Each number is 128 + 32 x the weight over its row's rms, rounded and kept within 0 to 255. Layers, rows and columns count from 0. Numbers have three digits each. The size before them is the row's rms in percent of the matrix's.

# layer 7 attention key, 128x160, rms 0.219, rows 49-127, columns 0-159
093:125094149132151116107141168163141136137126148179122161194155091147117135123111229092124113170166068174143071127128161132132142083176120117112164155100167150091122097085111112111152042132127138086139175128111224142169079104117147131118087136149154080173191141104155095161153148162128126131100149150118141143099145111080084083114173157167139169115125184189075129137132140089095150120059147158132160096097091097074094091156134120132113127112194150139140127142173144181127163130183125
089:196120158142096074076101120114217091115104136139146150105124220103118124153113144169186124134150096127122141131169152073106113121071109124086145161138099108143111113122119114137085117151144069134173099162142156172148166102110074083135123133154095106132117114137169132117093122157135130173111126097085107110189133143075145127126168105084060101096117092118198144095147165156108154179083116108121125122118062155132124136150115095128095082167127131107064062092135172117126245142113099
089:128092124160141179147098128104158125066202140095115114141122130123178152117157069135126102092139078078091130129166130103147158103081161139084186113105164179103166123097160115156082128138156115100108138046138171122145143150144152083121144124110195134116169108092137203057157119177137151101072133217105202124153125071132104154126091128115123122079127105057132151113163125130168130113113133075113109115122098123041163113132129152140134068108139143104101152183100140098162104094096126
098:131093181145130091214154134120133186129083086151131136095111120202114179180085145141119166098179146095142164166114179183108102132124183062154102187150107126141110154131135120141114159155143113070114159076071184123216096076153145079145150166112117154127164128105126109139133126133134156174139154108099117189157099106121072198142128109170130157158134156154099145098078119107141095155170114168135104095122130122106128136066086125139137151188133164152111151145141132188176167163107149
092:119118129133185122088176139123119174151098157107166087082106142098174104122154145114105143122099146162160137150041090134192103118108079099106108114061170193071116177126145127117061128161189100110128140155114090135108113105117172127125137108125093139121103144152152139129137156124104118157117098101106118118070148148203161099127211084131111142144146067154141101167131103138114133196105175121152120111131149145136115133190175113109138171160114118190160196121103052107133189091197155
088:157162143161126114130142129152146138134075107106115095111109085140126161131170139155083141115114110115145150159127136138087164117064136108105113066108161198127176143094167176113128121164144187094137159146167161135135141051143122093178105114065120057118098144193126137114071097137110106109145102090112169199193174175065099131100109128137121165148116095160113134114129062160131096169136114143099153125159082178143068137149132145158109047158161184107138170136090150171061141131182117
090:110102119120125121048131167144119069125130181174107105099094067098168177108163087134140113119113073182132152113101144089146163143118092093129155208128122177125121199135193126110126157147119093103110158123167167191178187140092091125170141166107138111126187089094138111123154151118175085134110116192115095179085070117142131129150098136130074186146083135084103060059137145168163211125128150118123146116100109125093076162107091142122120140129149129127120140129134115121146079136164148
093:181119107171160089052099099158153162110153144148151088115121164101120152107138170098082135151176196175145163115057148150128126127047164168168073132136149116143135129122119121139146096116187149107160083137122175087076146159155071102143064173127150115126098100139180138115155157074115136157105123157112076135097127136128078133085108102130137112148162168147108082156054127123136118108067148124105107079157119078090115196137155169112166174152109100154178164116153089078159173158135110
094:095151140175201121108128150143097184135151083126075164095131130097135119085153147133100103141175133098119135130186119121162151098159130175129117063162139104100139140106179132174105164089134087099031180123122134120146152131150162174154100061137093147133135042185118124115085118148152143051119097193159142127100163126177230107111118129133139142161137173076167131116139099130150186122099100109147136103124109081124130090118153145145148147093138073078122123113125120069104090080143091
093:089206159087103138083103156168154064091136152093164123203113134108128157146175127113177092156115115173087141080194140171071159141113093103124154176098070139110128175159181165138133161107130137234125139144128061132124108130119154128172141133085124137108162128197121077128141124049097150121064102086132088128090132100134116170117124120128119069120108123125111153133160117118121139130155102145153138091102120089132137100106078101116079120116153153095132155181133208109128142145071157
097:060152096126057162134103104132135223068139147176094112110126162136111102134150113115161136120089114115142125162089057161150090131134161143119192099094117156090153075131075178185132107133056127129156148124103128098114142067119085072138081119112129166069172115133134149103147100095128198160075148182139061113200122114128119135102117102136112131099138131137123135179164156146152101132089123154098153157123132102146063120121161125073165090126135153199185113169130142085127122145114092
091:073177121123124112146130119160125142169103193127144142076124101096111077185155134104167118117125106156077138165125161168115120130135138077135125097079120102141116105129148119205096079069116190103118091151142170159107153083132133142155135120134088107136155170153113158094139131161123112179118125094165144118169108086147130063086123100182140085129128045078107048106101113132160156132082182104115109119082133155138133157099139071195127169127097114118070176112064126150174071120184085
096:096174120099124097140141103131085142109164139223142090133141151133166100204115121148084135142149184127116140118162107115113142095114140085123163140089170109123117170063135183191114130152140119091124099170091115147126120106184055092114148099108204110095153169149147096117126054187153176145091150074104077102169136163098110121093170072116137149105124111099087050129132152115092096156121125158114168170144137138108126084082101156132153101109190101138097111137129070122154093074109164
092:100103109132125181078133115133137151117157126164116167040063102094122097099164130163128136103123179086148152072102164158140130149156126110102170083110151115130155227133097114105165126155112097100139167131120147099150140118124115079192099093166110160120153168139105138190122121094156142116147115133088131082106078224105109119077145071176110064076133134141133151164147150174145128077148134081124143086129076134143175091152112121164187085130145119089140143130161213124151166161136132
092:200125106152115140146114114158097121114108060139092133163141070106139161100133064089157194074152078112180095097104154119151155093147118123182183169077106148134144190131124109112072139154174135065119139156133115151197155095101141083123136185103095114143119090156148142100130082153118127092116123123128133136101101182141119137168178161163113123137179100096131116128097173120112115146099172093104102135098137135085088110189128066085127099198061092149118136130069144124083146104150201
068:118125105172215122087125115213125186101139140099152113109114151178089143124143143126120119146121143148124146171149123159066143123183159068101106161123144119141122079107120106157126146121127122160109106006166143159113112150169151096166154102127141141165094146156120118165072151179119112139146093128116132150141159148120135106170128083097166136168148146174158127100165100097115162169178086074124087161111136134144149183057106087116180129195180123091158188125187071091115142132105165
066:141140166149103116123129141130150136180113115110121163150141099124178151140072149034119151164143143101137123114119166142167111139138147164152152156158114207112160132099196147069131121153098178072141159179110095129089108152117157118084171086095161100164111132122113183116066132171087134102187169145173094145152119172110114155078043089125121080137146116106166117145114147113132101086165134122059161065116200131171162127119079186154095194130156175084129111110097103114125122131104111
060:129082080131163130138150151174176158117116172135146052145127146187103119097127158129095090133164125125109122137062064106168109114099127130105076125127084085182121144167129119182116117129152126114118131046142093195180137134156089132185123120187132155092120166156130129131109136113122060203128120129095089153127194122155170063166159155126108128136116147186158067109174122100136140131114079100163102139135102120134089185092152088103223099142123137105110134160180076107112114107136102
060:080081135161141127129079171167128171073094150156155124150118118130066130086100161128117127119148120134164153160152146164145188117166163092184123104143156078153175118104114112139118151094153165061153180083121127124118147137132166118178176129160153163194112134092128137133145167173146133138169123200102087170151155124147152121145146177110139108128104171111126117109157167073114211098185084117172055124114048153073053131085086131126131161148098121070136132152161106166141149095110129
071:108080151092105113165110141124118144147112058148112145112068089100080095108097143101153103195121137108186131069253145069110153092149109181117146124127125140103173149113136099131113060176143183103139140167131147053110124125096103169127161143128133139129114122076117170118159150171141140088126137125135114103129078111124087100119126128183149069142138140100111129150103112089164190118126124115140168143076148146118060096162091164128110140067100130117168068099100147193102161102072111
062:127151191071143150135130091125137145181113166134105085094098091174094157116122116088147145120137041147127171137109153189095078124141106075150140106131168137119147169124116164124137091176142119053110124138063173118125152127099180149109106113098163134144105135061127099134134099160130073099125160163137085183135088142198142106129139136169101142060184078166107113132141170116112122135169080139155143142117131187116144089128105107205097151102117123146121081145152117133160185160116233
061:090173122110127183094088128191054155115151073123131107169129120131092113101134154137136131189097105152093156104201112124114138057131165130136148134039143134097095185134084087152111148118156155103125143050101175124125111132148155146151130113124121166152136081143104157127108138199125145058108113124137054124138140157146098156159068078144151073160137144167153108086072169132101144170141097127142159165104128137124087153105051089103153142140130171101135146122197127092148157091086089
061:162093141143122089112098065105117119128047153155104126118134144142121123183178103074128122162079125125121155099209094077109137153064107103088063159142125145158158112075160111118061075107143155198129153197067122140131114105108120176083130100145139120079149120132158160128102160075104133136184093133167093087089078113112115178087121151116097127125128100136129164158181086157129106118178140138121151123108131199086099109117167106061170199109088119170122145112132132144131123108090126
060:110128142182109109133062124137135106138078132098103148156188127161117121137112113134060100154144128139166173110139118103167144070112121160115083093116103133162103137082138114100096134126109162161169158160087107164095121154071178131173123182129125066090184128159176179068155094143069200083146114104141104093099162079085114139166158160187088142167118162114068104142174174187101152100115122104135197112147139124112112131116078126085085176154073102174110148118137118092082123125100152
082:074098097202136112113108111200076175074098103141108184168143124104159105153081150172145123136198152167157144126161136155162176115168158145076143144124166172131115137164092102127170147143090110115163110101155147178131101170156166126165129142176085135123092099123088191132161099119175169104114171124134147130156153123146157106089075113123169136094120194161090103152101151122143141095169121092152110167102109079141119101127087057147138117176084121060160096071138169109101165089175139
064:133138155191112134125146085114132101132025161110094196168143107138102129146153148140134144111169135155154183111135138115129159135073094213100086142169084142160171114068145132105075117131102122098111111214081075153092158105071097117133179156151087064118123096085133155146086142037092129147145132168113124137112179040118127158105150181128102147162107096161137143153117163161120125115149147127121142132165119179149108129080117132131117178116106125133119129099112152114069178088121159
087:127108130162120173101168112141075148113102109136124166153120113136132154088120169160147108138154196129052141154124115120143169114131140117135179148129123097130065101215085076162183180133137120121156140085139127143111104140168199127148107121126116195142030097120122088147131091153106156117100171134110115124175121195138175099165107088076143143114128154156116100087082125144124134094149133131169111158097103135130173143185107117150174091174162132062114117115166103163121210114216151
097:152126127149133153104055146225132148117135105106129134095158206150147071128088084107144087167075080119166117119235127100134145133080127099139160142093198099098106164070094096142154153133100133123073128135191188130105179183150120125080102091134126156132093152138095099151106134148216162160116129067101164122127158094053125116104165109131111091082147110135113160122165119145141119136126124128101157128105120133152126108131084098096147175194108084109160165118143146159123138133089138
109:111140090103130142104153169092131160119151120184142116122105179135134118170169156132142105177128143132088113137127152081123101118097153202191123157120114138129126154149137114140091121113102058119182115143145064123206124123096117145140166117102128166171131125171160141172083149097119177112115142157150120127107131098090107132109137121087116137117155167097163047157112079225066183159155165198100100153177120074124164144143151143129069138111133153151155142149084113238167129170147091
104:101128146109111108165142114076204117133067099109125139104161232130132140138161172133159131171089135087067147155140114087123123140079122125115133161148074126114164136093146121113151097169077126106135121215102118116129131155132157073146131115128072126170126142127148139114086138154123128196147128185153143129116134114081173114116092155102136140104134083201117154150181110183137067105118134136180143177134043147118144145126191173104164170156109076140060106134154127084071140130180097
119:106108174130157143135153063111090148122166119136133166128150088072164116129149177143098142115175157170092145100058189120166121099154093103148135164115142086126070094127132097159113045133138124128175094105099083164106099135103106118174144100185136131090125168083177093143083096104112131156098095075119114169122181117139153092120085141122141167174173124105122118130060180141153112146228142139135095141151128084144153135073151130161154076103158159097119066083097121098099144058129137
126:074102090089172133120145167123073089149182124108143202138106132090133110087106120132114124053192171156093112132157125111141141165155106108159197102118162111141115105138116110118114119123061126091125090116107117078137137148148150168136147145150127116125135129144127140211128128086100116142110123080146140124090219194119152166139110131137158102180148166160112108125152097140099160152146120157139062117169117076104183074089071171136178102151129101040156087106101141087132177136183178
127:151169189125121081123136097127111146155148141110124097090112126176103140118137120103145225093136099133133158068111125175119121087140112098089122123127145130138143087100128114166080098092105163147096133056084180130145167116112125180145117147172070164122113188126113089126185068128094150073136142078083070134140128117190135148074150155145166143119154128169146161211136140094195135079153106120084152107145116124133109089109127153119094156143117122165119137093130152041074078076148187
125:173190147173104076116079123171099199119146139164095083127167090099135149175079119091130142215140082148117138092095144115179150146174129103103125151073141201048097124142108110108114138117092181076159084168160164123144147188096109157143127117144124110059150123134115171062154126126113075105113138108182131088126090159151103137133086167146058131131116124098133131115105151117174091124101155089109132085093122114097125130119155126179199098175116109140131115098069167108140124107098123
139:103145086129141084149157133068070167126121152117135117121097145134114158143129164150125145043116145126125212113130145125111137135075182096115111181140171108177155126154151126142092093166146161073162111161091079157082162139132161119116126188172149139153120139080169105174163122093135130097097163131158108179162109142127167136099152155068111126167103129119135074118127135129119151062154097087125131105155040144121133168128127143123170071160110050095113097152081081145142166021121132
138:113111120118153119147145103151187179173112126157174138167142041076120130088157113132097153131184186117108085174145110145149158135133181113106154120098063165148141120178133105112132123134186183119179125146127126118156130138135130141150144139145163074154127090152107164086115176142135132138200138093129119097166156121111052152156056107112170109157137202092132119140140150126118155120129099126176083076137151147049144095030072114136132170102124172131079084152104111133186140170128147
113:092100160136131093153158117103104115140109121149154122118149153105101092150114135147171124079132190164151155129095096145135184112081144126144089156187182068151057087101098087062157152102108147158157183137103123150221169061145116122099217098111126136081134132153154137108117117137103122087152173072140141114135123080116141168198121114092112152112179147147146130137041109172078101088122127153102181159129078087122081088111097147137117138120095157075112111125150133114187106106120103
108:172127207111086083140113069089100107114074102185084121133144117108142108075108142150160119154096144107114113074173142139141067101104158086052135081134117127135113105057137074153152131173159120084044109139169143120068111111151100153151121171131111154077188118130096151134108114112136155090156140104197103152133148108083130127149109124117112010167080135103164165121127080115168140124159129106143109112124154146125139109133170099135109116032115133116157105128107132138084111122172101
117:171145134168138165093169096130109091157082091103059085166153095121117099119103121089200160095132122091134092087128118127115101111099094172164066135182137068114126154111137120087071095182116096091114183182112133129162124105095156117122107102100127123103123126141182178109113110182096157106131154136168136114120160122126082135104186152158159124184104099127144089153110133133118123128143158201116135116211163172134065086141100113134103203072142180129112088113096107125053103165098095
129:120138087127113119160173134008118135116104117162123137099111136102154136130134130088148122068206147124093152049124174130109103187045150210128142180181142070158137121116168152069080139079099152152148161123132101098129153060137122109123148136166154084100116145064128128126112103171136090134156095126099133146093134096112152171124168200125142158156117132143143090183096136118162088116164136152110129148161141165169120115116157143154159102118139166047106159133075147099146157105117152
128:129115122104109112203112056128128157097146166148127138112133145144082112127148101171113145063082181111063154139133105110110089127087094160110176111153140061102127195139187162143127064149105128128124070166181107145055162151155161161173157121075136117113153137124137157102059131111119142113176145163107132101166134121116146125110132112160107128184133104099109151140152098182118121081165133188094155212201071113133187156147080094099121136073150105113115123126120138147150142132093186
116:170105136127100136118135130143126122166157145166118180113128125099130134170172156068150127102152145137142178080142125180138108144145095092064146155169170113136152133080123147130159156129095146127082133191087131095113119168123161158129142175188078175086107069115134179119187126110142157110108216110095101123167142126176167099110147121094093076119131140119062145110164098104120117075129138113098114120133120156091105082178103085178179116162117058131107087155128159138120145151213225
114:103127166174147156095034101161127087087112096126130096124168152158175186131117074189125117122157093117105144140102113154130127123155138113124078122079107144112128113099108097116149162090182174169104147081180109098149086125127104139023178132155144077116126155157160067094136130122118090161123104062152179143107182089145166159228143155127128169164093131119112082112087130141097102104094145110163133112115160145135163128159114117126130153145168125057167126090143126102114105161156062
144:069109082094166140127170194110111121083150150117144157187077108089131137133147170141134109123123160151129162145149163154106081098175080141134172132160126106086120156121134075122061079124102076186106129145187117156158085146108139137129112088140121121153163098110131107149116142152134139118105120102122129130184178107127161121125173086131127123160126193156130073125093172173110154163135165125131090234156126117149125134123070070130129140147179158012198169122125137166139116078146094
142:115118195156103145102152150116112090165080100099122128117102082148131106082165166175126172089160151141142147082219172146117119117088192099116134185141142174152154099121182108141162122101117175114097165131087166161119165147147207183123128117126104144162084121050139105122177120136086148123104149122110092175178187167142160123110161098111128080178156099084164094117123159089154132060160137123118137165165054127154141120113115140125114150191169073095102133118090155101105113093115151
129:109133048179137088155104195125125141092176123096131093178101157134104131111116146077095097135156123095142170144113096147124160177131135155171054129130116089125104172114124102154122093138087130109165167132084099123167135125177055105196156165143139117121183121164136177131148185098119174128157104098158081138146108132127102131148059158162085047159150174093116071112118117120151115137093151150096034114152114139111073079075126132168138112090102160084133100125101167144127130152085090
135:115071076113115150126168175170059118100151142113127181107120137130094161071140088139167100212108160158119091177138057150129178153169204098145133136134115155101131149095114134148164139135108119129084188136169106108103064181123092121119190079108170170127135140124132125139141148094152160131129117123084158157201125162079121139095119057135116141117097194118168125110166152101111149064129119119153133179130166133113155131138053116129127089154120162084108164172142118147208114136101093
050:164157117126141108174101124141117165089122138197156147190115121149103107112170092139102119118147120105145177107154126159127135182126137097165098131205146098148109152152157121140136154088160126168120163157069074110111147156122145154148209161169149148177122103106123107117092060167068117201144150092133060092142145091152097115165153079073147100168147172126109144113104127179073136170129082134094153096112146108193113145125122131182121120154068110099108163111172111077129184093068184
061:186139147116120084100078094115115125180120132139105118126146091073164172127107167088106095146116108135153075137188101081173133127098150170073129171105125189140120147137110154081059050143156107097152183179113161152159135026115109076085148129140156125112079154136151142045113142141137119116169158125111134082113067105159130156113138111096134091087132145085136110115135102149120153125143155118101126124095107141145107154186182126100154156077127179130125114144075122158118181124063055
060:115143111120133155187101149200100159097171097107126164094096175176111145081083160121099088182144167113089169140171117124111122167151128069168158112143094112149105116151108133140205150111159169167140129055178132127074085190152196139122106095150120161155144143153128183125164096187119160116143161139137140130141152192115115153171116100157115133169127138194123173108109114104115112140037089094180161140075126099126143206130107117055136128175115117125121098113132136099101095134155123
057:120135111154145104142176123164083229123097095057127145113153206119102167152108166154148133094157194158104125144218090100129097139084139101088202170157143117094095121178155174161125123181135118181166097078110123081087047148132179158151122152124102113094130107133102143161114132144126166143159108129130141119154090149100140180139125147092108141170153137160135154149083059120198083091058083119160165128138125073132140113115118167111121116130080100157122127140129131119102095131123144
056:119134174157124138110124135124104064157128090133088098096146114124119145070111091087160139123085101171194138087188152109082140112163091122120128143153184138112161104091123119086106109150123142153135185168022095102111165118091119142108122157091105057069108101085099170120142153090152131115119103054165120090110085072096122183133158134115131159115150114105141211136105153184122056098095151146085201120128126075093123125112121181142105196102113098163117124107124160149141156146125136
064:110097068155185084136124160122139117095125154142131129189145098163110143134182135131115091150176150141087127148098147161116117113136129054082088166123129094177122110152112092138102101095126078127200195140129117140098105137154107101147195186145118139184128151138119068141154080133080148148053127163065154117110205138106137126149166111117128177159120151158085114105168127113097082131183135059190101146126134144110099141092147067070154068153093144132139151142134104142123174096160066
058:145108099083153117121136105094147127147094128131113105121131100113076113170138152067131149216086096124116160132215134052088095135074138075074094130146102170117200108153150138127083097130164091134136100180075094095120118112113117165131147116136117148124139130135134172117101171102106108115164076175085118088086072156092168163086069158119123155123100099134148122155127064129149157059201082134136130115120107163044128153139162145101149185082128108172086076145117129135108120115152123
066:150117139096138128123144143085171084167114210124100106117088120158158114125153085070089162107095137108138066098134120111069068165130107119118105134131128135139182075063160147109096096118134133127128167175114099100166227091120086132067155107150184121147150140135124128118076156128154086167178148137128136103104090100089109183101152103118099104144148114094147144169137058130132088174087157168073123095141134167089149075137156180131104159086151153163128111156054131158164096187111113
068:131173158135085108154133128142163096173124112180123087126130101109167154142116101114141185102119087099142083119144081090096093086188078126155147134076106156139146128089156118027132164119130163141149153125133157131102171089151143142095101116094119089142183150147152124084120123170125086173187157106160104091098152092166037147122187090120175137131103173122117150149080108156086097174115143140110152112144150157114092087189135168133106144122055137148098118114119081113176111122054053
070:180164174132124115142109093130103080121123086075126072069132205138139097129079121093097088075093086141118119100183128072125098120080148105103155124164164157084129164148138150142132122122134174131074065069115165160132184142109153176127088080118135133086112155170124144118138172136162183134171125085161105117082107149036129170135099203140096100154115080123083157151149124130157086102096146193116164121144136113134150140140115165125117183106121110166056140105081153146120079148117127
084:157136152125103079102136125098178096170090133116120090099096147120135125157111144090138117102070114113148107118200089109065079129147052103072113116150097154127184082112169133090133128199144143162084099137091130103136189123142145160066083128129103127135144146163124155067125157144117168135195140107187129073124113090097135149123136150127132123145140111124136173142184076167150100104110162145113158106158142172118158114181173163132110230110118078165032117131109104131091124181113147
081:099119097089149171146090136163077163094132094165164163165163112110118116136183123163118124153200138113109133161091136146174179153134137123113102162146169123152082150206071140193120140124144114048189119133183103179112085151122136114135155169148111161069097114154153131155168146110157108143066135132135139089136093174111086099153092107096081126076139178112141083113136120088145121094157120103142076118059093099109107148161143071155154086156193123113194083130167106129124183113143108
089:159102113139123096084113146186121162166132145140095090150163029162093117146117114176149131149059127137151123095116153144168169111106143141135113147155161186086162123104137079119097141101121114132126183122089193132186075106151139130123175116097186143105102125099106129132155060079114103077070139155071087165119108117174157129109181016096128134080092102124162098106137102139133159156199141117103156158092158151146148137155094119150153097094167179152183139132138123145164152158151154
097:185153141108084116079083093123140148161114171048096158175087097116134092114079116131147162160117176165217085123101118111152127116134108135118156157116144160101127113143154163125155141136153137095113128122120151151120125108130163110034077143083186123133102109157163077096112131153147135111132150120164116062165123146120129102098149158097141133099115109102075164052115155080131104114127183148150172089078177130182156108182210125120118181093144110087087061130138113133079116137070095
109:095116151151156130150121101089120092121118153171082070172146163122117143109081145136129145089078139110179143103116158066080143113113099213065152088104083117155110136072210182066134157142099152117091114132131100171125145048107134146170145150124095105108106171109108182124109174104106150099146131135172132103113156101133187147081101173221150105184113146160152160141130159162125145175129143144107167103167107092160065134127151134132065170098124130126113112080117096114110113147156079
132:112120071129079079150168144080111136126100145114162064174155166127098153151086068128132120137147081145095083164111092122128130148140077175176079089127039129084132177068077134145096121154124110168146140114085138135158093102086140127120166123103118111119133138155112126087101183177128136104204155068146125165137092109168073140176118140168136121098129138135107124110126109129111124137157150161124104178097145108128083056103130130162112163077122196154201146121174140144112127204103064
113:134087176165174089139162131162160091167120124128150149171139066147178127158042164127134123084165124083142133149180100131099151148120089088086093147145077122103136143103117129088087117113117132157136149129101156174145148109100130090137150114178158083169127153142109146136164155168149158169157097035105114166124107122134051147172114159135094093168088186143072128157100109112129135110100087148155057090090145108102105112105051124154115084121095110128112165117089104190178152142066175
121:161154152131091132076111139128133135159124111133093125139149096135133109190165099131182136159134174097142093120110128180141149148159119062086087141103160182096106133079151115109143162125081128142117147150172191152131096166127094136110094100063127188096146130150135101073154113137113089146110161171072117095166125150210179077116114097132109140033139131090124119164159116077114132033165161093129152108096151138104152127197131112188113151123083084122125099208124095072115122111126120
118:097140080091156149116086134180171140124110177164142099122178090157094128086096105129141162149152196134226108141112185111179159159107115110132126149110184156167089101154168125133150164081141106124152165152120128143190128103090102090064125131082181166137058135149119162105164119122140133117092189091126074107135082084114182081164126142095110157121118140107149059077143166105123140133141128146154123067125148091099191155149130166129055127130115134137164087159157178127179104122143154
125:144102124153147109101135149131110117153093179041086079138095126190130117136136148097090133131139136131105200076091118169062073129101124166122097159116138146040145185096144124133126134167139152135119111144132141059087095103077120171095184165101125145106137128095115184141101169116122121166163101161125072150133168183174120083098105114132126114147124061116127125120092124102103115161099135149070121129046168118132088127093077072122148189141145130180122123127119128190089090179178110
123:095115125110114160152120167124088108115169117120108138099144135085155091081161104149139133134100124082073116088115146094105064068191120121156155167170095064165155152104151081141110106113130069086112175065105143062172133142112107141102130081121148189109123128076210124151155100114144127150074135119085150136153144098163109072156198160111114147143129107105152098124150134205092133221129126140139077149150150129131137192181144101075104088084158136091150117167116103103133112108165106
123:126135172160123114155047103120135133172089135118120097179090131091100119112110161143127158128142142141099140093194161134116079054110124125155103136175129128170121143096149161116127075151191098140136212150063094111095178119130153087131117092139123168099159188088129142110149151133122142121109158078131121139101157119127076169094119154138140117142130110118123125113058127128171104198133149149109205105190123113177112133087145120136255119111129124164091159138193149125114173074102157
117:193132164093094156093172103098098158126122100100114036115135168151129098152191131100204167162164099149127114039123169119135122100120128072109094116101100159118118123139132128186115111156107102153127114065142097154061170147128090140134152127170108162123120170126089051154120070164148115168098171100121094132180088161166112107139125141087153149115178120128095120141107144081124077132142106119202148130166146155084161108112119127143132115147168046162147113103170120154108178067099126
122:155151082168104081139089143093179123099140131088134159133107084126168117115118139086099135166095061084155126134094154159119157206140141157144096091142132130178142064183172102128122091172080143167078074172119135132090122117096106132107135105124095131169155121224196134156169158090091127164146080113177111069094156114114138155100113175115153152167143132118146128155172123104168115143113189137126164052125124220125119106126145133144176115090148167109125180149132111109102174149093115
122:109138145084098139122200069118056118157108095117126157148116108168128155142148138106155105090175144142066163153149167138124092156079207085124174068130119152155105075097183098145176157134115159123079094159168129101064116141143087129125135102142050166131149153105095089145161101128105097098101107133092166162094158151165146129131133128172143146158105123125100125137170205092120187141173107141120121131142070174147166109096158110102137137140081182113077173101123082065087135078129113
129:115150152142134103078148114141104145101171133133154060095123166179105170125128156097157132082119128133152127099155139133146150069055160082136112112136197184126116110118148085101136128132186132170135133074120164132098139109095140107193163160094138108091091153098098160132160136080073114120139148147144075162181128114148170117155123110117128134122149137098117157089164119099095168092218051120088119171184077114102100113191079125114179124169101136079086187152145117108189134108133196
134:105117130178144110064073119172140135115089143135108086125097149122126162137095073154109163114075175086209112091169122106075142088129117128103103154139098126082152112083163127126126139151093107191158165093122093105087139114117084154077078147094145133147133136091110176110134186113179110193144134113114175103166094104092164156084141141142149125135134127185152180084147091115152128133120091112120154108110122178111116093093103168084058210151115062141093108091095120169183060118140120
115:158122156122050074109140119144156138147079107070046130087081128208087069136142102124128147158119153088139111129202175114134144067148115096135167154137141111162166109122126183102119136129081088054146140094111148140126152099140096146082133159155106135096086106094138094137110133102148157105169168187119133118098142149114117091098087111153101090063121095106107162166206067106160159128132136084139162085124131182116129120186143114181156146133139111117149088073121163140122198142124171
125:112133097099172137132163147167158098119214106120098151106141117167098135090071086180082080105085071105168154162069133153152198136147132100176135102108138124115096129150052153140130112110160105138118130148117114119104080124165190031128145138128084125186111084182123104174174121114090135126067100103136167137140132155121134153127112149171115141140103115157129116112089148116142187116146156154121128103086093080150170176097126130113131039116174153159200178134150163114111109170154155
144:110127062175063140085107138187105158089128155085159191154148104187137125148061089142100113126229121148134142154022123189144140142134143177158112071111138168138080165134080112158194148133115160171123118125158130127139124100094112147171075167089127126095082138138093100121135163106148114084079135121147094133090153140139133109149162137175135176147135093147152131090080152094143132140089130120136119149072185121189129131097080099143110075167138142106181141133154165133121098104133097
119:141192075154166131173035129151155145112119165060106122121113169118149085155111117110108086178101148138170091156171052074171103118212141159133103132141141193148161099119090117097118130071106123122092122161187052123132171150142094127099098133123128102116092123119110197093103138148155127116155195060143110093054153099136097135113106108179132076128137149108106129140129074105167163115118122132146110149123143080169155161093121102110117124082123148094102131101114062162145116147098152
133:089122115087122145134186097083156129057147148143174168064109144104082100148136129194127125050127136200109101142033144126150134138183109131100096090132127060100149121173117184075165104110103122128184063126096105153138119119123071109189128122162171137052115148101201128141138134148137089159132113060135104125064092097134121075139139122113140124105128137117096158106154138132115165096140088144124110186155075094121108119147143140167163099115126135110103089124094128107143144192162155